{"n_layer": 10, "norm": "layernorm", "init_std_up": 0.0625, "init_std_down": 0.014, "lr": 0.00591, "doc_mask": true}
Each number is 128 + 32 x the weight over its row's rms, rounded and kept within 0 to 255. Layers, rows and columns count from 0. The size above them is the row's rms in percent of the matrix's.

# layer 3 MLP up, 256x64, rms 0.139, rows 103-155, columns 0-63
size [121  83  94 101  84 128 126 112  97  92  97  86  81  92  89  94  97  82  73 101  93  92 103  97  95 112  54  99  73 108 123  93 130  88 104 112 100 103  95  52 100  94  77  96 114  94 105  83 110 107  69 104  79]
[[129 180 126  64 142 110 117  86 132 125 114 102 157 121 151 124 111  88 138 150 120 203 121 159 159  84 148 195 106 120  89 102 144 118 123 184 141 125 177 137 120 140 154 120 178  56 164 149 141 124 177 100 166 168 148 146 139 132 178 187  92 118  96  87]
 [ 78 113  84  94 117 117  94 133 111 166 115 103 128 120 114 201 165 137 132  67 139 158  51 123 160 202  98  72 127 158 113  60 166  83 156 102 118 112 132 148  80  83 143  80 148 125 178 105 144 155 128 147 135 140 129 131 133 112 134 174 106 145 142 154]
 [107 170 114  94  91  95 106 173 100 110 135 142 159  50  71 148  77 168  60 222 130 152  83 112 140 133 135  68  75 138 136 105 119  81 143 146 127 146 135 146 143 117 181 129 113  88 134 123  95 158 138 170  93  99 136 136 139 145 104 113 132 124 159 112]
 [ 87 162  79 128 143 160 100 100 104  70 129 168 120 149 176 118 117 120 129 195 108 119 141 101 108  43 128 104 166 135  38 141 128 103 135 142 130 165 110 131 167 110 122 100 136  49  77 123 109 141 121  94 110  96  94 131 109 149 142 183 114 143 158 162]
 [162 173 184 146 124 112  85 118 108 145 149  89 163 131  80 110 146 148 132 113  68 112 112  68 129  79 155 148 182  70  85 177 114 106  99 111  79 107 144 166  91 136 136 123 114  99 123 144  73 155 185 155 142  89  73  85  99 152 162 115 107 120 119 104]
 [132 189 105 131  99 174 156  77 133  90  81 111 110 108 112 117 127 128  91 154  95 154 150 143 136 219 172  99 134 100 154 104  96  80 115 104 147 141 136  95 153  83 147 129 101 135 168 130  77  77  88 109 125 112  72 124 155 130 104 175 143 105  52 105]
 [114 113 158 115 162 127 133 100 148 181 138 172 112 106 161 146 121 162 139 158 124 153 122 101 167 157 134 147 104 117  48 126  91 147 206 125 159  85 146 152 118 161 154 143 152 103 161 114 144  90 121 103 156 157 134 106 180 180 212 147  93  64 112 177]
 [ 66 120 104 126 117 173 140  90 115 115  81 147 110 103 106  80 117 131 189 183 180 115 114 174 150 134 144 123  86 131 105 105 129 113 105 158 140 179 115 122 123 150 142 208 147  69 137 154  76  73 145 165  76 169 112 135 107 128 121 162 152 185  95 115]
 [176 107 137 110 173 176 116  89 138 136 103  94 153  67 116  87 138 130 147 102 167 193  93 110 163 159  54 173 161  79 177 124 109 111 115 134 164 124 106 173 105 166 163 169 166 159 123 135 118  84 169 132 123 137 110 111 184 100 135 152 163 168 124 112]
 [100  68 142 151 170 164 151 132  98 112 164 145 167 134 108 144 136 123 106 111 170 148 153 138 163 154 178 106 135  98 161 156 109 123  78 119 133 137 100 152 161 206 111 196 114 174 140  96 126 169 130 195 101  73 122 177  93 110 109 190 115 172 109 131]
 [107 135 168 125 147 161 127 130 158 164 114 129 132 103 105 176 107  60 108 151 233 166 115 101 109  91 125 112 106  96 100 120 130  81 143 155  70 149 130 128 143 146 158 143 130 139  80 100 151  56 129 134 154 128  75 204  93 135  98 147 114 160 112 168]
 [157  90 192 165 123  84 153 110 126 140 177 128  78 199 150 106 167 114 144 174 117  93 135 201 167 178 133 112 126 134 158 149 111 146  97 172 120 185 111 176 126  56 154 149 110 145 148 117 159 122 156 137 162 146 118  94 120 163 118 165 183 124 125 133]
 [110 118 138 101  84 152 120 122 167 131 158 118 124  56 217 159 168 136  93 178 154 118 172 147 133 119 131 128 160  86 129 107 156 124 121 167 146 156  93 178 152 128 110 131 139 142 138 146 150 100 174 154 125  99 189 141 145 103 211 206 124 155 118  99]
 [129 120 117 184 165 133 189 142  77 110 137 162 141 105  98 117  65 151 131 160 123 131 139  69 128 173 136 108 124 167 102  67 160 136 150 130 135 119  99 139 102 191 157 105  85 150 156 145 132 161  80 112 129  69 106 112 168  99 220 136 119 127  95 163]
 [ 87 137 150 149 155 205 127 118 194 146 143 123 147  93 102 143 187  91 152 128 156 172 165  94 127  97 126 134  56  78 163  96 142  98 123  89 117 151  94 117 136 158  95 114 154 124  89 118 121 136 109 132 141 128 152 172 139  82  91 152 157 217  91 110]
 [152 115 174 165 166  93 103 128 127 119  98 168 148 115 108 165 120 114 127 133 122 176 102 117 124  85 113 184  88  95 142  91 123  77 156 137 147 111 136 153 176  90  68 185 110 101 145 186 167  90 123 124 167  79 179 167 129  87 175 168 143 105 177 150]
 [ 89 187 169 114  99 114 162  78 152 147 146  90 176  81 152 137  97 123 136 112  99 122 133 136 151 153 112 128 111 164  82 125 123  71  82 135 117 104 143  74  90 123 126 120 100  86  85 147  65  86  71 145 157 171 115 128 175 155 117 171 110  74  84  98]
 [117 145 143  76  86 116  92 188  77 122 148 122 114 124 163  89  98 114  56  85 117 152 112 104 116 112 150  97 165 132 111 127 124 117 142 162  85 115 121 181 138 102 135 179 120 184 141 133 161 176 159 124 166 119 114 138 144 184 186 126 208 118 187 129]
 [145 128 114 171 135 129  70 123 155 166 144 185  99 148 130 154  47  92 117 100 155 104 120 129 100 104 168 142 127 186 129 134 110 142 114 159 136  79  79 145 100 120  87 137 120 110 161 130 124 120 132  84 142 102  56 135 104 146 201 167 181 158  63 155]
 [110  90 174 137 181 144 152  58  95 156 119 123 106 141 129 168 134 166 107 128  81 150 151 188 155 133 145 226 104  70 127 108 116 158 138 169 167 164 136 187  98 115 131 123 116 115  97 191 156 119 140 139 172 127 156 126 108 147  71 164 120 121 120 119]
 [130 116  77  77  86  83 102 126  86 155 160 176  92  58 150 134 149 135  98 168 149 130 133 129 137 168 161 114  82 144 142 122 142 100  75 172 164 114 109 140 113 133  95  89  94 114 162  40  94  88  98 101 134 137 147 123 100  92 169 132 153 105 141  70]
 [146 145 143 147 125 148 126  65 102  52  90 136 137 129  93 175  89  98  82 172 151 140 142 102 152 138  57  81 133 151 141 145  75 147  98 152 148 106  78 116 136 178 184 176 133 145 111  98 133 183 129 140  94  91 115 132 155 157 138 180 179 148 123 151]
 [127 151 144 121 153 150 113  97 141 134  96 122 165  85  89 100 138 123 105 102 142 162 100 178  81 113 153 167 156 201 132  95 127  88 152 125 160 141  68 175 154 123 105 131 112  83 143 104 188 146 174 115 183 141 131  78 153 154  77 164 185 110  90  83]
 [148 132 115  93 126 113 133  85 145 119  62  67 154  91  49  83 114 108 103 155  68 111 174 105 157 133 131 172 131  96  78 161 110  91 161 125 127 128 152 108 108 123 144 186 151 138 123 139  83 160 101 103 145 189 124 145 102 116 184 126 104  59 137 130]
 [109 121 125 121 102  96 100 113 157 175 116 133 143 130 154 111 166  98 143 167 119 114  63 136  57 156 169 156 106 110 138 178 120 166  88 149  72 108 118 177 104 175 149 165 144 142 137  90 200 146 129  82  81 110 173 111 111 124 133 103 127 129  61 190]
 [150 167 132 156 142 148 107 110  99  75 116 141 142 104  93 176  42 125 139  66 151 134 145 114 135  92 149 142 119  91 104  95  96 145 100 122  98 157  65 137 127 157  92 149 178 118 113 149  98 116 140 121 118 108  85 210 141 119  94 143 158 153  93 212]
 [ 63  94  81 104 163  95 143 106 149 147 133 130 132 102 104 104  60 163  69 145 172 152 190  90 141 124 140 120  82 130 132 155 143  90  57 186 129  77  56 157 145 108 134 115 125 101 166  84 144 108 158 127 136 136 139 149  94 139 162 130 130 162  95 143]
 [141 116 152 126  67 123 129 147 170 129 103 134 122 130 102  97 118 125 129 147 178 139 162  72 183  74 108 130 128  88 152 153 109  79 166  78 117 106 119 177 113 137  86 164 127  39  98 144 143 109  49 139 113 106  72 112 111 122 141  74 175 121 105 136]
 [130 116  78 108  56 111  70  77 106 132 114 149 102  83 111 118 134 128 104 124  74 114  93 132 180 133 162 135  97 141 136 104 152 165 179 165  48 163 108 116 109 193 126 127  89 109  97  71  77 140 110 134 152 140  92 116 139  77 132 176 135 117 100 138]
 [115 214 127 168 163 142 102  94 112 120 117 155  82 142  70 132 141 129 127 169  64  78  82 121 145 145 157 127  84 117 109 116 104 124 161 190 130  60 135 109 102  83 147  85 122  85 115 126 106 119 135  88 179 136 124 157 147 180 159 142 169 126 151 172]
 [168 118 135 132 135 143 136  62 114  71 147 136 154 119 105  84  76  73  59 177 138 124  75 143 130 106  93 113 125 146 130 117  94 146 126 142  85 102  90 158 122 162 191 131 171 127 167 110 160 123 144 110 148  98 128 204 126 163 110 195 139 168  89 137]
 [108 135 178 131 156  85  64  78 121  63 138 188 134 159 110 114 123 115 147 111  82  74 134 123  83 142 157 120 111 151 100 185  70  96 110 136 129 195 133 127 118 103 124 132 113  96 156 110  93 163 123 108 147  87  90 105 113  60 118  95 145 147 156 182]
 [138 163 106 155 117 122  88  87 191 121 116 150 137  90 151 134 121  95 116  98 125  87 114  51 151 175  78 190 172 140 104 169 139 155 126  82  78 119  75 200 129 143 133 117 144 104 136 116 133 126 167 149 131 140 112  68 125 175 117 176 171 141 166 120]
 [137 175 179  84  98  75 123  61 193 143 209 107 135 153 134 121 108 121  80 108 183 118 103  95 140 155 130 160 167 158 119 115 118 117 116 117  94 155  87 146 138 124 132 113 147 117 106 138  99 155 162 193  78 132 104  60 144  96 165 161 106 134 131 154]
 [144 108  62  87 134 158 118  64 156 118 124 133 136 152  98 135  69  50 131  93 136 145 134 116 138  90 156 188 123 126 145 183 159 176 140 180  89 156  94 137 155 105  89 184 131 106 145 120 196 149 153 134 101 125 144 159 122 108 146  67 126 100 131  94]
 [140 175 160 170  95 133 188  97  72 133 143 152 116  88 147  35 114 111  62 167  95 150 190 122 155 141 150 104 150 121 149  95 121 143 102 146  83 150 210 125 150  73 125  69 102 135 120 139  86 145 145  97 133 123 120 149 147 128 137 154 139 144 146 135]
 [ 62 185 168  74 129 121 154 137 129 148 110 128 170 142 105  99 121 101 129 187  68 141 107 160 167 107  90 115  73 111  98 175  72 160  64 205 126 155 153 127 143 130 132 143 149  94  70  84 160 139 134 122 110 159 145 152 122 127 117 152 134  85 114 134]
 [108 108 156  98 114 111 107  89 126 131  97 106 104  94 161  88 108 126 143 136 127 122 175 191  82 108  86 114  94 142 133 146 126 130 156 137  72 105 167 168 185  73  87 188 150  97  75  96  84 142 150  74 130 136 110  90  92 100 156 134 111 200 137 166]
 [102  95 137 165  97 126 139 135 131 173 185 163 169 127 159 191 113 120 105 126 113 151 191  98 138 185  82  72 144 174 118 108 126 176 133 123 160 131 152 181 139 130 153 127  80 139 196 109 157 156 117 136  93 146  97 165 152 118  73 120 202 118 135 123]
 [ 90 122 148 119 175 112 169 154 117 103 140 102 145 107  98 105 104 101 108 151 164 146 172 103 116 165 133 146  93 125  68 169 107  95  60 152 157  79  96 124 130  50  85 139 170 125 153  94 145 123 142  88 104  99 164 139  83 141 166  68 140 190 108  97]
 [ 96 121  94 122  73 102 163 131 120 123 153 120 133 132 106 141 132 109 156 187  77 179 160 148 118 219  99  82 123 119 146  97 134  57 103 154 189 159 127 122 134 141 147  84 113 151 106 133 131 133 130 110 116 139 111 196 161 153  89 216 160 114 141 144]
 [128 134 117  98 162 128 132 107 184 105 120  86 155  69 103 104 132 123 108 173 143  98 118 187 115 147 147 229 151 155 184 164 167 105 139  94 141 149 136 116 116 157 137 125  82  96 173 120 199 198 166 136 116 144 153 129 130  89 129 143  92 170 114 127]
 [100  90 123 129 139 108 107 115  95 110  58 189 106 153 128 179 106  99 110 101 163 165 203 119 110 129  89  71 114 131 121 123 110  89 150 149 156 109  87 131  93 151  98 196 135 159  92 153 113 102 149 112 119 119  93 112 146 134 138 200 178  84 151  77]
 [122 174  89  86 122 177 144 101 154 134 146 127 175  89 173  87  67  92 148 170 105  79  88  93 167 113 157 162 118 183 173 156  69 115  96 132 106  98 139 161 158  98  82 136  90 103  95 105 153 125 142 130 110 175 144 143 110 125 111 120 188 136 127  81]
 [142 146  90 128 154 150 177  82 105  73 171 105 141 147 135  96  98 138 125 114 123  97 113  76 192 126 141 127 120 112 103 175  88  80 112 139  96 191 121 235 129 143 142 117  98  87  60 126  99 132 133 126 148 109 139 135  80 153  76 143 133 114 120  98]
 [ 66 156 115 143  88 106 120 155 105  94 161 163 112 118  55 190 139 124  59 123 121 128 144 174 162 157 129 165  89 169 151 104 142  21  90 146  95 159 160 137  86 114 106 142 128 128 120 128 125 128 124  82 155  84 122  90 149  96 118 149 105 124 145 153]
 [ 87  53 147 106  62 106 134  70 131 143  86 117 176 125 161 128 156  82 110 159 171 155 183 145 128 117 104 104  71 190 152  96  82 143 116 185 135 117  95 151 118 100  95 121  79 145 149 117  87 163 124  96 163 181 134 122 139 140 158 117 166 134 139 122]
 [102  77 144 135 152 164 120 137 124 170 162 113  82 105 166 141 174 158 180  99 137 164  98 133 179 111 119  59  83 188 154 138 142 147 114 213 112 110  70 139  46  80 129 139 150 139 116  92 147 115 153 145 130 125 165 137 147 128 129 122 127 110  79 146]
 [ 82 104 130 156 128 173 167 106 108 126 107 102 119  64 192 109 130 130 162 181 155 120 108 120 172  77 122 158 124 183 122 126 165 125  98  87  95 149  93 157 114 127 144  98 112 127 119 159  87 175  79 134  93 134 143 106 173 163 169 159 174 199 122 181]
 [140 124 133 140  92 121 112  94 111 127 174 187 144 100 133  65 163 108 107 116 114 184  85  73 163 151 190 106  70  95 113 158 213 136 133 127 144  89 132 141  80 180 152 129 153  94 162 142 139 102 136 125 137 156  81 118 139 145 157 101 120 152  59 131]
 [164 159 163  85 112 131  68 100 148  73 144 137 161  94 141 124 119  98 141  81 100  97 131 158 190 135 155 112 164 124  33 118 101 128 152 115  91 157  72 112  85 124  83 120 176 121 132 204 131 147 149 117 127 152 145 105 134  69 129 105 137  97 125  90]
 [165 139 128 171 114  84  95 122 142 106 117 104 146 133 166 145 160 147 140 117 126 121 129 134 180 149 150 121 120 104 116 199 123 122 106 101 101 136 123 207  95  79 127 127 136  50  87  85 152 172 175 210 153 140 156  85 156 167 155 175 162 108 160 121]
 [135 188 102  54 126 168  88 122 157 130 167 143 125  98  98  99 158 119 100 134 154 189 153 136 156 142 140 100 128 207 120 130 140  83  98 179 139 112 114 146 152 146 130 164  93  99 175 125  68  92 101  93 163 167 102 178 113  94 158  83 106 165 120 126]]
# layer 3 MLP down (transposed), 256x64, rms 0.127, rows 103-154, columns 0-63
size [102 104  84  91  79 114 100 128  93  84 101  81  79  88  84  94  83  91  73  91  92  98  90 117  74 103  92 102  93  97 110  90 132  98  99 100  91  94  80 121  92  79  67 108  98  90  90  97 112  92  87  90]
[[147 127 112  93 129 141 108  94  88 127 120 134  91 134 170  89 134 106 116 126 174 120 165 146 108 138 145  64 117 199 207 154 106 155 147  76 117  79 175 129 177 111 125 130 136 204 112 123 105 117 161 124  57 155 120 153 142 129  76 110 174 148 173 116]
 [ 90 150 163 118 122 107  87 117  93 134 143 106 157 109 188 134 135 142 131 157 106 116 113 112 186  97 118 132 107  97  88 100  97  96  84 188  85 120  97 179 118  46  84  65 106 136  98 112 137 158 124 123  84  64  78 141  81 114 129  80 126 131 145 105]
 [173 118 106 188 104 150 166 146 139 109 171  87 111 136 122 104 112 151 204  88 107  91 140 127 124 123 150 140  32 105  85 129  77 127  93 105 176 128 132 142 122 105 157 109 182 164 142 113 167 149 124 109 136 128 121 140 227 124 155 142 124 124  94  88]
 [131  84 193 132 101 101  99 175 139  97 124 102 140 106 127 141 104 145 120  90 145 151 138 129 134  95  78 129  70 169 120 160 164 118  97  98 115 146 164  77 104 168 168 158 135 149 116  57 136  89 116 159  70 111 137 124 196 149 177  98  80 176  97 154]
 [ 88 125 137 132 157 152 183 152 145 204 120 163  97 138 143 161 133  95  94 127 134 162 184 143 117 123 164  89 114 136 195  96 145 144 175 169 174 101 129 128  91 109 149 110  80 102 127  84 110  96 118 159  93  91 114 172 110  50  99 106 104 124 154 181]
 [108  80 120 110 155 135 104 148  65 116 130 117 117 178 197 108 178 102 175 128 158  78  67 122 123  87 154 191 145 122 123  90 108 149 118  78 119 143  48 125 163 166 148  89 131 169 175 142 119 157 154 108 136 174 146 123 113 109 107 102 144 173 154 136]
 [143  93 121 161 180 104 104  94  74 117 149 151 106 153 134  89  59 146 191 132 127  72 118 175 109 149  88 168  73 106 119 181 130 166 156  94 137 122 186  74 107 138 132 148 105 137 163  82 152 149  91 146  79  95 182 159 129 139 141 115 105 120 132 150]
 [127 167 124 149 129  48 140 128 150 132 133  94 106 106 107 155 142 139 114  59 127 163  89  90 120 189 140 184 155 121 126 159 125 176 109 143 151  82 142 134  71 146 155 102 154 115 117   0 121 123 121 159 146 159 136 123 131 114 107 109 164 104  95 120]
 [144 136 146 172  92 128 127 139  51 131 185 171 100  98  76  97 116 129 130  95 124  85 116 131 101  80  21 159 106 125 110 185 146 116 103 156 108 107 138 133 115 166  94 109  97 125 194 142 137 150 123 158 121 110 176 142 118  92 121 145 126 174 110 177]
 [117 101 139 121 155 141 112 160 123 188 157 142 113 128 174 110 160 125 169 108 124 183 136 190 131  92  78 144 133 111 122 164 160 104 158 107 131 150 142 132 113 105 112 171 165  85  70 103 177 121  90 138 101 188 161  94 131 195 182 121  70 130 165 180]
 [138 161  94 163  60 117 122  84 111 153 128 148 154 113 154 152 124 176  89  97  94 139 134 148 108  82 128 141  60 118 140  91 133 171 113 115 189 160  67 139  87  74 118 117 151  89 158 154 119 150 137 113  64 117 123  77 138 148 161 153  84  80 172  95]
 [133 167 134 103 121 129  80 125 112 145 106 115 163 192 116 175 133 106 107  88 155 185  71  84 103 132  96 125 144 149 174 106 200 168  93 108 177 155 107 140 100 111 124  99 124 171 160 189 153 123 134 151 144 176 153 119 164 130  99 167 203 129 130 162]
 [120 161 122 162  82 100  70 179 128 144 167  92  80 115  84 114 114  76 204  94 124  85 121 126 143 130 104  90 119 146  95 145  91 129  96 137 163 106 134 145 170 194 120 151 105 139 120 126 132 120 107 122 145  56 192 131  55 139 129  97 107 133  88 144]
 [157 172  99 135 120 102 162 127 134 134 137 145  81 108 136 163 147 170 133 104 148  58 146 115  87 165 175  59  39 139 139 131 107 201  84 158 140 130 131 112  84  83 135 110 116  70 130 118 148 168 149 152 119 130 176 155 160 129 146 142 105  92  83 104]
 [ 68 120 134 120 135 128 103 136 114 207 115 153  93 170 122 134 140 144 151 160  98  84 127 120 123 130  89  58 108 154 135 136  48 125 154 120 133 108 145  95 107 123 150  95 148 116 107 150 111 160  98 126 143 172 175 121 144 180 130 160  40 122 150  45]
 [227 175 176 146 146 121  85 133 135  86 182 149 142 177 147  71 121 133 131 133 114  84 160 138 132 143 129 109 122 166 157 127 126  77  47 102 132 168 175  87 101 171 162 132  61 134 125 102 111 101 111 126 108 151 142 117 151 155 138 110 133 174 130 144]
 [111 175  75 150 140 188  90  96  93 129 103 127  82 126 114 104 160 120 131 135 199 206 112 148 134  73 136 143 125 127 134 137 154 168 178 118  95 105 104 138 142  57 184 183 168 123 116 144 164 131 141 177 124  98 124 133 124 134 139  79 132 182 129  90]
 [110 159 103 132 141 150 112 147  98 171 139  91  97 122  99 117 115 106 156  38 160 112  76 116  84 155 106 168  95 110 153  85 131 155 112  62 190 159  75 112 143 120 165 187 128 146 175 133 118 176 173 152  94 154  84 101 148 109  91 149 105 121 135 110]
 [128 113 178 182 162  97 187 101 156 140 135 118 147 156 164 113 157 149 152  89 159 104 114 173 115 130 147 110 130 193 190 164 157 146 126 154 144 110 167  95 149 116 128  91  67 102 157 127  98 169 199 131  97 148 216 108 113 162 152 154 121 138 112 126]
 [159 113 149 130 169  59  54 168 169 145  93 179 110 202 132  95 125 117 106  66 166 137 153 116 127 145 171  60 152 176 124  93 147 121 152 150  84 147 142 134 109 125 138 166 137 117  88 117 146 136 118  89  91  92 144  77 138 101 148  70 134 131 140 125]
 [138 125 201 176 111 141 148 115  90 112 111  72 123 148 136 145 123  81 159 139 112 107  86 107  79 125  23 150 139 104  92  99 108 194  72 103  57 157 160  89 163 127 109 155 126  98 107 130 150 144 136 170 118  95 109 136 110 115 112 133 112 121 169 142]
 [ 76 156  70 104 150 148 129  62 126 140 162 129 132  65 142  98 134 121 133 107 112 135 164 137  78 115 149 199 138 104  98 105 137 113 134 122 119 143 160  96  93 143  99  77 110 152 110 205 153 201 119 172 142 136 150 151 106  88 166 145  80  99  98  81]
 [129 132 155 161 135 160 109 173 131 152 131 137 139 118 128 108 143 132 154 170  81 226 131 217  81 116 100  81 120 145  98 103 164 140 170 153 159 108  89  97 103 138 135 182 142  70 157 147 156 106  81 154 119 147 146 107 182 134 159 155 108 179 115 129]
 [ 93 104  94 162 115 103  95 118 120 167 152 150 169 105  56 117 176 130 166 128 157 115 101  84 137 167 168  99  76 121 166 127 144 185  94 128 150 127 201 104 136 124 141 104 183 199 155 141 154 146 141 131 130 147 190 198 105 148 106 142 132  95 131 135]
 [164 144 159 144  87 151 187 128 145 163  97 149 135 182 126 107 131 138 158 103 102 129 130 131 100  78 159  88 125 106 143 129  80 139 145 125 183  78 125  85 120 150 112  64 108 157 107 174  87 131  82 186 190 121 113 197 111 152 131 109 169 166 148  80]
 [ 90  61 134 115  76  83 121  85 105 180 119 145 172 130  89 135 136 143 163 148 140 119 125 160 109 155 131 154 105 127 149 163 135 110 117 128 183 144 143  94 151  79  76 127 127  98  60 138 121 120 130 151 158 201 118  58  92 128 101 115 154  53 123  84]
 [136 134 167 133 189 115 177 162 107 129 140 117 162 148 164 129 167 164 131 148 142 125 172 147  66 169 121 155 116  86 135 160 140 106  84 139 176 120 148 137 140  61 118  90 149 125 152 191 169 163 159 131 115 124 183 128 101 214 185  91 120 150 153 138]
 [118 163 118 161 136  94 109 150 110 128 106 133 114 185 170 110  70 123  93 181 113  87  65 114 159 177  99 117 126 107 180 143 130  90 178 107 122 139 170 114 137 103 140 110  76 135 135  99 153 142 164 146  52 125 184 148 108 101 142 110  80 101 203 115]
 [176 102 180 126 158 158 183 195 108 129 149 116 173 137 157 139 185 128 161 173 159 133 132 114 124 199 125 170 155 138  96 138 130 128 128 142 188 137 173 143 122  59 106 127 175 103 116 172 123 145 129 121 133 100 149 174 131 193 171 146 127 155 163  86]
 [134  71  96  80 124 102 163 113 136 165 166 106 112 165 188 131  73 119  82 126 155 161 162 113  92 145  54 133 125 129 155 129 164 126 162  58 137 130 132 118 183 131 113 167  87 102 124 139 119 128 154 155 112 195 137 120 130 135  60 139 159 133  60 116]
 [105 149 113 106 110  68 108 164  93 154 102 114 168 129 135 160 129 156 213  85 113 203 160  86 142 178 183 124 154 100 123  89 117 136 167 166 103 125 125  98 135  76 105 120 142 124  53 118 154 167 133 109 138 155 150 147  87  96 111 111 119  76 160 135]
 [134 136  98  93 113 164  90 148 180 138 116 140 161 126 115 129 112 113 119  71 130 140 126  38 136  94 112  69  92 180 132 134 187 118 136 141 191  62 123  69 107 120 153 150 104 119 182 158  79  80 127 134 134 138 108 154 139 143 176 133  83 136  90 102]
 [137 108 131  71  81 158  85 119 152  54 170 116 133 155 176 157 134 116 158 143 161 162 146 121  83 117 152 143  87 129 117 178 125 112 178  90  94  88  81 158 146 147 163 129 113 119 126 146  98 134 119  90 117 207 171 107 102 188  76 151 160  90 126 130]
 [116 106 141  98  72 160 149 133 156 180 117  96  90 119 199 167 106 131 106 112 115 199  88  80  89 108 135 120 131 141 135 155 110 131 106 107 113 157 155 111 151  86 157 111 127 144  85  87 115 126 115 236  73 172 102 125 107 158 133  91 106 171 132 131]
 [ 85  87 105 106 168 128 129 135 137 178  85  71 109 167  98 162 147 141 161 174 106  91 107  60 135 147 185 169 103 155 184 121 103 120 135  83 156 116 114 136 137  71  94 123 137  93 133  86 158 177  87 129 143 106 148 136 193 128 138 162  71 132 126 152]
 [125 139  90 123 101 128  27 166 187 142 122 102 220 121 140 141 112 164 125  84 177 125  98 121  93 126  68 121  88 124 107  97 139 161 135 106 159 104  88 157 120 161 156 144 140 118 123 111 173  86 152 152 120 112 142 184 161 124  75  91 110 131 119  97]
 [177 100 108 120  97 188 107 161 121  69 132 145 106 144 166 113 128 158  98 134 126 161 181 101 117  97 170 135 119 112 181 128 137 117 172  49 194 126 120 187  98 125 110 119 159 147 135 154 141 113 112 181 144 108 100 105 103 105 158  96  52 140  89 167]
 [139 160 100 112 122 150 143 109 183 151 137 114 105 175 135 120 184 178 124 126 130 130 136 107 148  50 168 126 178 143 105  90 106 119 159 158 123 152 139 106 171 161  55 162 119 135 144 134 137 144 156  81 182 101 174 146 123 205 189 122 123 130 176  87]
 [139  86  81 125 163 151 164 169  93 120  97 104 171 159  84  98 117 173 141  83 133 119 146  94 159 126 122 118  87  79 162 198 138 153 124  72 106 128 145 136  96 104 123 158 109  64 122 112  95 140 125 103 125 162 147 111 133  78 144  46  71 107 135  83]
 [197 106 170 123 149 155 150 190  82 107 127 104 151 135 158 146 171  92 158 127 148 129 105  69 122 156 103 161 166 112 102  87 106 135 146  99 194 137 179 110 105  74  69 117 133 116 100 134  92 121 114 109  99  85 134 169 149 201 132 131 114 118 135  69]
 [110 123 175 127 121 143  82  98 173 145 100 133 153 115 106 162 116 134 133 104 117 102 115  80 105  87 152 175 177 122 113 160 148 180 157 145  68 126 111 151 118  73 114 145 188  92 106 120 141 132  94 161 121 115 155  70  75  63 164  67  74 157 161 127]
 [116 133 145 167  81 142 114 181 103 164  83 149  56 167  85 175 132 147 152 102  86 132 177  97  88 134 113  32 140 130 100 111  64  88 154 152 162 109 144  80 137 116 131 107 122 137 104 152 157 110  88  89 147 131 154 114 121 137 153 171  98 153 153 104]
 [115 144  79 120 112 145 166 110 112 178 135 164 198 108 145  74 179 175 116  90  96 109 125 142  65  65 162  91 101 128 131 139 120 164  57 128 152 111 134 154 115 131 138 149 136 141  91 180 106 147  90  74  95  98 173 101 148 107 153 143  89  84 119 123]
 [145 119 184 137 157 154 117 146 133 151 114 104 110 165 154 115 163 142 150  64 147 130 229 171  96 146  70 109 139 150  96 154 116 133 162 174 112 161 141 125  96 123 151 196  95 143 140 106 106 184  98 141 184 143 158 150 174 175 178 124 150 132 104 124]
 [114 160 137  69 142 134 159 124 131 148  88 152 111  76 139 103 160  58 113 158 122 130 155 134  72 121  99  98  84 110 158  88 105  82 177  63 129 152 197 124  97 142 160  96 112 161 142 117 157 110 140  58  99 169 133 151 162 143 122 127 161 156  83 165]
 [118 145 107 127 115  60 176 160 167 154 163 109 138 159 103 156 162 162 138 130  98  36 129 135 131 148 173 169 120 119 135  91 116 112 151 101 108  74 164 117  85 132 142 131 119 138 144  96 129 113 107  87 105 165  87 139 160 197 122 164  63 110 191  92]
 [140 143 111 161 113 180 155 158 109 101 109 134 139 169 154 105 157 175  93 111 133 172 121 162 106 122 115 187 144  51 119  83 141 100  97 137  81 185  77 178 120 124 111 114 120 116 160 203 139 134 179 158 152 155 127 140 117  42 145 148 116 139  95 123]
 [137  79 109 106  88 170 121 180  84 138 191 159 146 153 125 129 165 121 108  53 176 140 157 154  96 134 155 126 108 114 150 195 141  99 125 184 131 156 156 117 166 101 199  62 108 173 144 173 118 167 127 119 145 129 172 157 126 144 104 131 108 104 146 146]
 [195 122 140 130 119 115  81 139 133 209  67  75 149 169  73 156  98  97  93  82 156 112 137 109 133 110  96 125 143 123 130 137  92 126  89 137 127 164 168 168 116 116 169 184 115 149 175 173 126 102  67 120 109 151 116 158 121 107  96  76 109 166 152 153]
 [135  86 139 160 106 147  90 201 142 123 179  63 125 125 137 147 148 164 186 112 105 105 126 179 158 111 123 127 134 166 134 134  78 141  88  61 142  94 109 101 148 153 116  80  53 171 112  80 121 103 110 115 126  76 114 167 143 174 111  98 147 161 131 151]
 [169 107 104 149 147 119 110 137 124  62 150 111 176 170 149  94  90 115 161 108 103  86 133 174 188  76 167 106 157 138 133 144 104 151  74 133 119 140 121 139 137 173 146  19 162 162 128 179 139 132 148 130 183 148 169 118 109  96 143 164 130  96 125 137]
 [ 91 213 138 113 125 181 172 161 141 111 116  89  86  92 130 132 144 123 139  98 104 194 107 153  65 112 117 121 133 138 120 116 126 143 157 188 187 167 114 133 117 141 116 151 184 202 176 103 130 155 132 121 153 128 120 173 102 122  79 133 163 123 144 180]]